config.toml
d_mlp = 448
weight_decay = 0.048
train_tokens = 97580000
Each number is 50 + 10 x the weight over its row's rms, rounded and kept within 0 to 99. Layers, rows and columns count from 0. The size before them is the row's rms in percent of the matrix's.

# layer 5 attention output, 192x384, rms 0.144, rows 179-191, columns 96-191
100:40 69 47 51 45 43 60 68 32 56 53 39 64 53 39 31 34 49 35 45 63 58 61 35 26 46 54 52 66 35 39 38 26 40 50 46 47 52 51 41 31 42 47 50 59 52 50 57 39 35 58 55 55 63 52 54 53 42 56 47 51 51 58 42 64 58 47 52 43 51 46 49 42 55 63 42 62 46 55 48 43 48 38 58 53 41 63 53 56 46 49 32 55 54 36 66
096:59 44 42 40 53 67 57 63 39 46 46 58 51 41 46 54 52 59 49 37 52 44 38 52 48 61 38 28 60 49 49 49 49 37 37 58 50 40 48 50 38 44 68 63 40 56 39 42 54 36 35 35 50 38 38 51 51 60 50 48 22 40 57 59 57 47 51 51 65 47 47 53 47 54 37 41 46 58 57 50 58 55 38 43 63 39 66 42 52 54 60 43 57 49 64 45
090:57 46 49 60 68 61 32 49 52 31 63 51 32 42 50 47 44 53 50 56 45 52 54 38 34 60 46 70 39 42 62 33 57 58 45 57 56 61 55 50 60 52 43 49 63 54 37 58 52 47 41 26 45 46 53 47 48 47 52 38 56 44 39 43 50 57 52 58 41 56 60 49 53 44 51 37 58 44 46 61 53 48 46 44 36 51 33 59 47 52 45 41 54 55 50 33
102:53 49 48 52 56 32 46 45 62 35 56 41 43 49 50 56 57 40 46 27 38 37 43 51 52 44 38 40 43 56 34 55 42 45 58 45 63 59 70 57 47 47 45 34 41 38 46 37 51 55 47 41 64 45 44 61 60 49 61 52 53 48 42 54 57 54 39 44 32 44 53 43 59 43 78 54 41 60 62 61 58 61 49 61 48 47 61 43 60 49 32 53 54 56 45 34
103:53 51 40 41 56 63 35 55 61 57 56 64 60 47 64 36 57 46 43 59 58 48 45 47 40 42 55 71 64 45 37 67 46 42 59 42 61 56 51 56 64 43 43 57 62 57 49 36 44 49 45 46 48 61 42 36 60 51 48 55 69 43 60 51 61 40 47 42 36 75 60 50 48 49 55 53 66 49 52 57 43 60 46 69 45 56 68 43 45 60 50 43 50 47 51 61
106:27 57 42 50 60 56 47 55 42 40 46 69 37 46 59 55 42 54 45 73 61 45 40 59 55 60 48 51 61 50 50 69 50 45 53 53 55 53 53 55 48 60 58 66 51 42 51 48 60 43 38 31 45 39 39 42 48 47 55 50 56 49 60 39 36 53 54 47 66 48 53 48 47 48 50 42 60 60 43 52 43 36 52 54 23 47 45 45 55 53 47 31 48 42 43 35
101:54 51 43 41 63 67 68 60 36 49 73 46 39 48 54 70 53 56 47 28 44 46 62 41 52 49 43 35 43 52 37 61 47 44 36 47 46 47 53 54 56 41 50 57 39 43 41 33 53 50 53 55 49 51 58 46 54 51 45 63 20 58 46 57 46 49 47 41 31 43 68 47 39 62 45 60 28 43 34 34 55 51 40 42 49 62 41 51 49 41 55 52 77 75 42 59
099:44 47 57 44 47 43 64 45 71 63 39 46 43 72 38 66 49 67 47 55 52 47 51 38 46 59 60 47 65 46 44 53 49 65 64 47 58 44 50 40 57 59 59 46 39 31 51 45 49 68 34 62 59 67 52 49 50 60 51 41 54 55 30 65 57 64 54 53 66 49 64 43 64 49 63 46 43 47 48 39 48 61 43 54 63 50 64 49 47 41 62 55 44 41 47 41
105:52 58 49 61 39 55 60 40 53 65 65 55 52 51 67 40 52 45 53 45 45 62 45 74 33 62 67 47 47 62 48 50 54 56 38 51 46 39 32 46 54 56 51 40 45 54 46 62 37 48 60 58 59 44 45 51 52 62 43 58 51 43 52 57 67 46 46 48 54 49 41 36 54 44 42 64 54 41 50 34 57 52 44 38 47 48 53 59 46 57 35 54 52 44 38 50
099:62 47 36 50 50 55 65 38 50 66 58 53 47 55 47 57 55 47 57 47 43 59 53 48 56 40 50 62 68 71 57 64 37 39 50 71 49 36 47 49 46 49 51 55 37 42 46 55 42 51 36 57 63 58 60 50 74 60 57 46 64 42 47 63 45 30 57 61 59 59 21 56 61 52 66 67 59 53 58 45 50 42 42 56 55 48 36 58 66 61 47 57 43 56 51 54
099:54 62 67 57 31 46 65 33 62 46 66 54 52 53 56 40 44 56 46 48 37 51 59 48 66 38 47 59 58 49 47 63 60 40 48 52 40 53 55 42 52 56 51 51 59 58 38 51 45 62 51 36 52 57 41 58 50 51 51 65 38 52 25 37 35 60 50 49 57 49 49 55 43 45 38 49 52 57 60 51 40 57 50 37 36 41 70 49 52 32 53 41 50 46 59 53
099:47 56 52 58 46 35 29 47 34 56 44 45 31 40 44 55 67 48 62 36 71 56 55 57 53 48 60 45 42 34 45 49 53 60 48 46 47 54 37 64 46 61 61 47 44 66 34 50 63 51 59 41 71 53 47 43 55 33 42 54 30 51 42 40 50 44 51 63 50 65 50 40 48 57 50 52 60 43 68 70 53 41 61 57 49 37 46 55 46 55 52 49 77 45 62 43
104:43 53 54 59 52 42 66 84 51 52 50 34 46 32 52 52 56 58 38 54 46 65 56 51 50 40 51 44 43 51 55 64 58 48 53 43 44 65 66 51 65 40 41 50 52 65 48 56 61 56 52 53 67 44 64 62 36 44 60 60 36 72 43 40 60 58 44 48 52 62 35 41 55 45 45 49 45 59 41 43 51 63 45 37 60 46 54 67 56 47 73 44 61 54 63 49